config.toml
parallel_block = false
warmup_steps = 200
max_seq_len = 1024
Each number is 128 + 32 x the weight over its row's rms, rounded and kept within 0 to 255. Layers, rows and columns count from 0. Numbers have three digits each. The size before them is the row's rms in percent of the matrix's.

# layer 7 attention query, 64x64, rms 0.212, rows 0-31, columns 0-63
059:087126138157093188139140145129103139121137111180142135151141093095158116135113087125152114193137127201101203146111182102124060148117138090144096129127146154121151068116178133118057136084068121
092:120129089068092123137064152124142180084141078118161142102148110129153105117173071109122070114151125145192110084153162089192160079163139105128195134124162103142160173141114109117135089121160101
091:103113108086127147158128145165146157123101138153139118102175183172110174149157107150067130124154167158092106146151186076131116075118152185082127101092145149147136151094093084096059163138144062
081:179099046184092106134154103130151127123074087123108130166181167169130116096086096132155115131121151156165145119122173064119155111134106156138121143116124148130151110098125045091078167117067102
095:104095110122120145180115148128089172159120098126085138120170096163093149142142124175159126157185179118131047081164125154176162100136123134108177083152089070104088097127093109105158068143148107
095:092163161100173193161142119102082116189112145147151126115180120137172118112148149167102100130154091130114092123119102121102151105162113098066115064163186099164086134152168076182105137132123184
097:155102149088106153125155063129167186098178147150136089151152133142110132123110120117129100061051141081034109125141135130153106098151138149146094160183127122114122135109175181082096134108146171
087:122105115127101150115126128144088156135166034141137099086158146075133132189094177145133201188148117107145041082144154110106144146131119138136132098126137097103175111132111115129150141143191071
098:115110094111119139115052112178155088090124133176107108119132117213121183066165152134106101090153155160096090131163158166094139102117146142139138157118088110124113149118115093069131122163215132
095:065123138222142149114178104135085102129155103138121111142096132140174069117142162109167108089134122102029148144148107110108128105102127114090087154112167152130171126193111127089132116189142135
087:116098189141195157126193127159122114104145120075051112114096052141154113125102129120185110152111110090077145127129135177187143141096117112092141108113144112115152087166153132160120103148199121
092:121117135116154067138121208191135113155108160128109176083114148164137088085173126132164150098140147093135153158152085117052129065145149085137108107088107102125128072138107078118162161106172144
090:066102120084133149147144142097117166176119060146170096160095086130105115115120146140142080151195124099188196126153146167067143077148156131112082108146173124138166120123083155166160115142113154
098:095154122109115181064128135146140073112152107169159131101116171154041163101094091165182139098136119100102158137105128129142082074083120152133132063130135132133174141136096186157132114190121098
102:042132137176187138191143089111160147088150139073109111118107168148097112117137053166139159188108142137103125145113168105051132163125119130130189088127137157128131166127085130140098126101121103
097:149122123130115148145145108144099153137082066113147143115105091181121132128141102120115101127048183166192146058089231101154090162129117103079141141122114180138154132146102103108130115093165122
124:140094135157160148101131158154081087123084149098118118169082108099211118088111111135140119124161093149077155156144117074102133142116175117147168169121075115155121075154195174111142168101071152
086:154107141155084102073133096140091120137122178120101149114085123126171111104114178126137142125107084160122119185151073105117183083153197097179138145107149106141055142123088107109204158162123098
086:184078134143121146095119103125125113117086084110154123115187152143107152149115164133122139091092192122152115178129134153102057111126082211091097102179126147155170113091094147147102086119196114
085:162137142121117126122114151131101132125147017153143129144184117073150145210174138082101123150114194101169109093087145154164139112154097165071116110111122149116172123094146124105113143094183125
088:109116188104155091125149134112201109073110202093150129143145115145132108092119123149074140114140089081131089123167105098118133129127122064178179087156114125167108118148126177139139205162091164
095:171129125163112117154144131079116137087151098192122103140149129103101079178144031117137134156116169075099175134125105121157160101145123182084188116046123077135121132113151118134141138101173119
096:139144140161124176089102145086118083163107087116168150137115200180131075148110166165094170159058156110176124138142076100141124145179099117108126099097148144163164102124098172091112062132136114
086:104139187065181109097136141168125171115126139162131136100163208098110120163061148085101147093092104119089130118148146135083087178124106102129097182114171133102142117141122127168105197142158158
093:146144130119107143096084086127144179143163171072135161155151086078183099092081147160134052127151115111161167190125173080093163131114113097141140134137104085134128145092154105112146111177063136
098:149137127167115179128142133146131089149186178093101103182126131097126170142110127091137122125138147060131204097105162127159127155096177108085060108103128177076127125123068123150140072127169090
084:151184142197153139129089124153102154132141128124121071191081124149223159106110076132159136146102135114117088150159127068106140086107149156120123153111094144119118108154058163088139097143081092
100:134111126147120157154110116123112112064108088140159067127149124141136134114149057177115109180096126087148070138147167103080113120147131049137180143160149092136161201170097142155110106128168181
101:064170108101127184111156185158125122084141081091170104151110159115133139153111143138130138091155148064179150109178098163132152113126105144083219104108061144144167125157139121073122120139114146
102:096123150104143158096186175140120104146127105144124133112099109074121116166112147170135153142105100136191133138086080169084080127155137128135128127114154175186055116098217176119084158083143134
106:136096103169179173107102165103140181135090158141117179076115108167097204106148107099110187133084074151138128132175128105101081166061139113169156122128074145146107136146127107078158155132132133
103:108109068157138132111130094132129100187150167141105104055084204142170107115118121098068122139136102119127141094114111089076179149067177158108192143139129115115119140162189139092166146126123150
# layer 7 attention key, 64x64, rms 0.208, rows 0-31, columns 0-63
105:123147117146042169089113196104166116138117126099156142118171128073058118167130165137104165169130139122155124102114098133153106141129190144149149076125179084143136139108070089132129096148191096
093:167169146097144153094179126082155147148117137119118118089085149092075096171122160139101168102096139107142127039138210158154155132118121158079174126084087145162131123135104148171101110179142094
087:110174126112047121121067139167085126109142091119134107132177136132177098093125135140126127153157158191072171174115164061147161151120152095153130090145120093087186160095178103145108096111125140
085:095101169163049157061162118142125059117134128160177126195150123126117114153105139131143125122166164178129089143178173072121124103145142121144131148124085104136105143111163136090092170054162142
094:108129102109166166155209140098096159149071041136156115129128167136101151167112130074094078168089151173097131105053145118187136142115150142095142150134110108143172163174137127098137138132108127
102:118132113172174130145067078113103137174064180106140152102173137097156161148208101168093075165094166107121167117133085115156113114111097112104090067163142104097123128161133106151111090115164135
096:174111136128169082123144080101203175118167112039084123145096158083148137167110121086064148129111093144143082120135139176123112144134140134129090130146157164158121106169093180105157149151180129
087:094168088079116203151146151133120105118165117141117089141143118157158119135191093128119124082113138078077101185114184162178071152121103182124085138158126135144159082109094113075152171143103128
101:169068119102120114129147167169079126121135049108122128142145111125178134164110136136131116133225121095144071209108165087093132138094175101097131137106082138078130164152120131151110104131083115
086:199153154128172130100115121124174105157113147108042121071123119071156141149154126138040115136152094100103124155104146163097197093089138201118167113162135133100112134131118080135143138128148141
106:144108167196119111158143106119139103103148155161144158150115112170153167064128064113146135124188093099060172202131154065083093126123127106096120157187111131113112094115118107116152172095110132
086:138108081076164119118138152082185099121159115155169145117169187112135096131147176123157142178081137095070140140092132141126095053090147175140172099146139071138117143174090119142108130166182115
098:155125145073148153065102179149151085129099181153108083114175072121067148110174165090094112164130102130154141104136049158118103112091121147123165134159125140154105135129103075168097131164178143
101:188087123152070068134132103110061117121103118191105120193140131126124150080145190132163134085189123157112103186142118092105102117127132115152122127120091146133096092180165095117167085161096135
096:134182097142139113103086120030151108086120126098195116120108146147089164147162069173135116090124081153130193136102186123139167160086162134163149138079097144137122113128182107154128114139155153
092:149126153113113077093190107128157081099149146140106127104136125153160093097098088119170136121156062156181132146168166072130117096137089058147128117127090167113090146110135192191119174098086145
080:146098121152126121152104069192048089119144095175142150174107071149162138098145096128182111106173112145117162159141184104118116101097078098125090144139116130091103103171139182100113179092097129
080:068090198080148138198115094131104142064162135143172144114131101130150087131120125115125122059145132170147058165142092133160157126173123160125088160127098078137161180100107133117118122158162162
079:134164129151154123069131124106100076135105201147131114142173152096108111092150108116118112110087127070157110126186093157151167156170176134089070074149141112182123137154132100172137048162130121
078:111207157106105115094144156157161130107136140079053167176161114132214113147118151112121136104056184151106123123103128174169150126149107148095098101139145087095090131072104107118112107153097114
080:149157193136152033115167167115095139137094163111149105165100113131132089167122114119185082104132177154108164185138121071129090100184137157135099138099110112124080099128136149148089152130192119
099:084121099155112187121117147112139136101120107072159158128142186105156121127130156210079183121138098108122136126128160081125074092110111163164165148159074090121177137086111137063132129156133063
097:114148103106141085122132084174114116164110196102156169142162165132057162102130166197110101102134115171113065174138069140148116141159117072121164116168117092159151160137143105160128099069103125
072:148084082103120127131048127143170119108092206123130120155114116150158137076157085189085119153144103105157130188132165159126167138144060171120067075150120128096144091154106144115160134107150137
090:091126133185113181144133144141094072178062162129131125149040190160122057101116140087117135143100108143148147160171102129140138070147123115106152147108152123191096124156163122136115120092146079
094:170136159108181145082124158067142126100157098110108098091132154123201111068111156082117149154107112076110160134093162166140151124096162085140140146190087133102120131159104113158180083077148171
083:173191164138160112109072116120064120081133107143180149142164101179177147095133132138121154089165106130132099203108158073098096126142101079105135134117102131117104149155091105140124190151085177
092:126119170081155119141101140095109128066130195119159140068144147094129107151148124116087118102096104116131107189119165151029086134093150117184175166124114106129115141125200145139139176121166155
095:150176116178130104100095145163084109084164082162089092109132200145142138160153125159100090103177155066093160103124137120092084111135101120138224147111154144120091100179123158133117147100107119
090:139097115163099090126116170153087135110180149119115145124182102129083118134192115146151092046118137148159129045128089184170142108118091107185108113140157125159168097126120165121142132179181104
111:107149064119100107124174116067176161133094149112113125102187230122080081138116124159080133137096148080159133116144119118169177194168140169151128120107128117135134115097112122093123098170147100
098:073159127106122178131150227137111156164105124104182145061088156057157152107118106207164119121166141113110119122134129136177060168089125097129141137171136125138118118122098132127099103119104144
# layer 7 attention value, 64x64, rms 0.217, rows 0-17, columns 0-63
111:107084126117104168066172176130131125082107106093104101122147118145110158078183082082109180138181117103163097132148090183095150092129193141120137103143144141084115114168168190129129168114113166
098:107149105133145089112126101147144091128143156098153103097165112138102072077161142148111195013130191125147100063120129135100163110151087187140148150132100117111102135150199119127148146136113116
100:157165204115130112168035154147122080147134168103110120142095142144116114138112136138093163104071177154095122154129136094103073115109137128139094170191130103141113125171084126071117086135132195
116:093101113164121133097185165173177149081119097138109160126111163145097114186125133084095097129143061160102143052139124135126173149166107145100141188157102152082123089189101068120110148120135133
101:148170175149092125125122100112094123171179068101096080109134095100177139163080124139109096138106154165086119150159093091138094157149168167105154151058101156168156058170135125179117110150110139
113:163154090066164142126081109132137164133095171125153102134084135168123131079158169114125156100098097100151120109144136147083124115046131122085136112134191129070147101091179188118162151124189092
097:117080127107110104192146147160091141111066101105068130120143096080173111150097134132111139203160185083164138149150151153140128101075165087146107153138185182099111109113131128058146109130118147
099:158161132128044101181151093064100127118123123110111091137134121117159071149148042135087167151134159160144128137197151152127162176139194110121103153130149178142134079126116094127080141123113125
094:151132189149192071146100085163126195106164171139057165092118160101141060103165138070097113163109055140145143133127148133135102139173127101158145123133122103076126137123119144106139103163102134
083:073124159176078166140135115113160096129128077122101150101162113201169165053156161149131120084070130138155125083114107163092145083128098151101161141095118148090141153140141106159067170145155091
101:115164118094088095085087129185119161166129092092119069090154158138166135154129113134136104133158124071096119159134142173113180207154063144115111167118099118156092158173122114100153118177179105
078:075116144159147113131143127170110207087173088116121119099069133164148145111170052130077157135134130094166113157171153194164116150126158104111107130176117105149130110127116138073049148128140149
096:089153162172161097116126190163141165167116114146113050137148148098121071175164060101120097158095148100126099185158116108121160166128164080106148143114153171108083089117146132105073102118150113
098:139154086099147121076210157153087121135145143094155065154114154130076147155156139087181162158152103095142138108170170097145109115103082102148169141076154148116138098117139060157156101101171162
086:108063103195064144129129114134142141161140128182079117064162111157150068135133154069160132095180129112130150108178181146154161129102149106111152125169104141178132138101094108137151111105091069
096:132144139049179042128103141125123168161100162170128115118127170125163153153108091112164127155114149112153112187139139176120114132094114145117128091113134133099082130109124177053103165208168144
077:153135060157133120135124066129095125179147110078122121118204102114060153180124146148198101121177088133126114116099117139106104141184126165165143115107140076130104127131095115123081133141138210
100:050124133138094106142127155161098162133078144152153120190120129159173106122117110202138095120168135100112070103109100067155172139155122123104145143096149052095115162124170133146151152100170072
# layer 7 attention output (transposed), 64x64, rms 0.19, rows 0-17, columns 0-63
120:064129095140107130113133158167152154078178092111124136133115051093083145131172101095084177113166120109175146131122112187098163107160166132168161141127157116077093105149144107148094211108120114
098:095160148046165156126166129169095159122101174155143122111124076125075130116214140143122144049156141136070086131162129145137088144147073162123126122108127105159117092125164135165076129167108127
105:166118159126181154117071129134113135213067137145102134114075132146145169147092113103110161186099146120102120175184083110149092117092131126072084109148171155156068086140091143135108144147154142
117:135200198183115133100153130143154058136168146143131098095139177120097087117171119126120156072120139140076189170108121157101123067096162099130108093096113098095127141093102108157134174166149120
106:161151170156086114126118099117147132119063149108073063156134130111155113143071124122079122152078162170086114129106127090142107179125168111153150182127107171136104170215129152149139098113073159
115:087120104072157142149092143128083148075189092114138110149079126166149153143147124147156097110116140092147074098146115187132147088127124180096123165079187103104184072142135122121153154182174095
098:110126095139127134106199186157147077095089115086143170163119131123122139143069116160143173101165146118180136135152027124151134132124166162118149120138087123174129052105096125118145145081141084
110:152120139151109153103157141148105112095099133139125026216133087139138132138095048135113162100086103169123083192133098132160167144175179128107113170131138155127092092149120157128155133110103101
104:152161147135127055167089099144139144141155087114116168118191158179174127167173107115145143147048114154118135138117134172178139107122143164129090071133097078093096122092070079099147128148151107
076:048163111090127125136143172122172137103110156154114182151159097123101113094136119140113119066146122090125093129178130173090138131151136096107170172111108084067084186190155136129093098151148184
121:135189136122146121097117173126100102161133155112094067122176113042124103135128112131106111186170111093055174119092084124136164178154160152117156134100110092130101123111171176144167081167137140
089:145146115145122113120106127147135160125141128160093109166135090109176122151132053120080140161149130090117154154127147173172213174092166172140127090128135084100056124071166126070098167096134095
103:157124131208085119126153118121137111144096115070141119196163124147111136192093097096098142168146166148094158141112114096192158121119135155114116124029107153108139134062146094181123114145110105
110:108158169103159143120172110151082095103158062113124110132117106095202129109120201105157132153117141182079129163098141127099103087118102104152109137075139156162151066107207102174124130108151144
093:156121144137058102123161130146128086104141172137101127146210115156097109094141134099153140039172130082127155138176160170167123112135132120169135151084093127153154127069107144098176127094066104
103:114120034093156099088128172099109147165124113138117140159141175063132104196127142096131152173137138135177089087103083141161147134131115230073121122123111121113130105096150128138134130158173108
086:120110162126151105138147076068100143182096124149131144106160082040167124152136150073140044150148114210179134124092100160091091149135111105143112146157165123139150156135135169121095139100125145
111:049160099183121130133132117113106102170085108073163102116119167158153138082129101178127087142152121090148139116129174019116160123160148108113160158115164089162182157134138106112107117141170123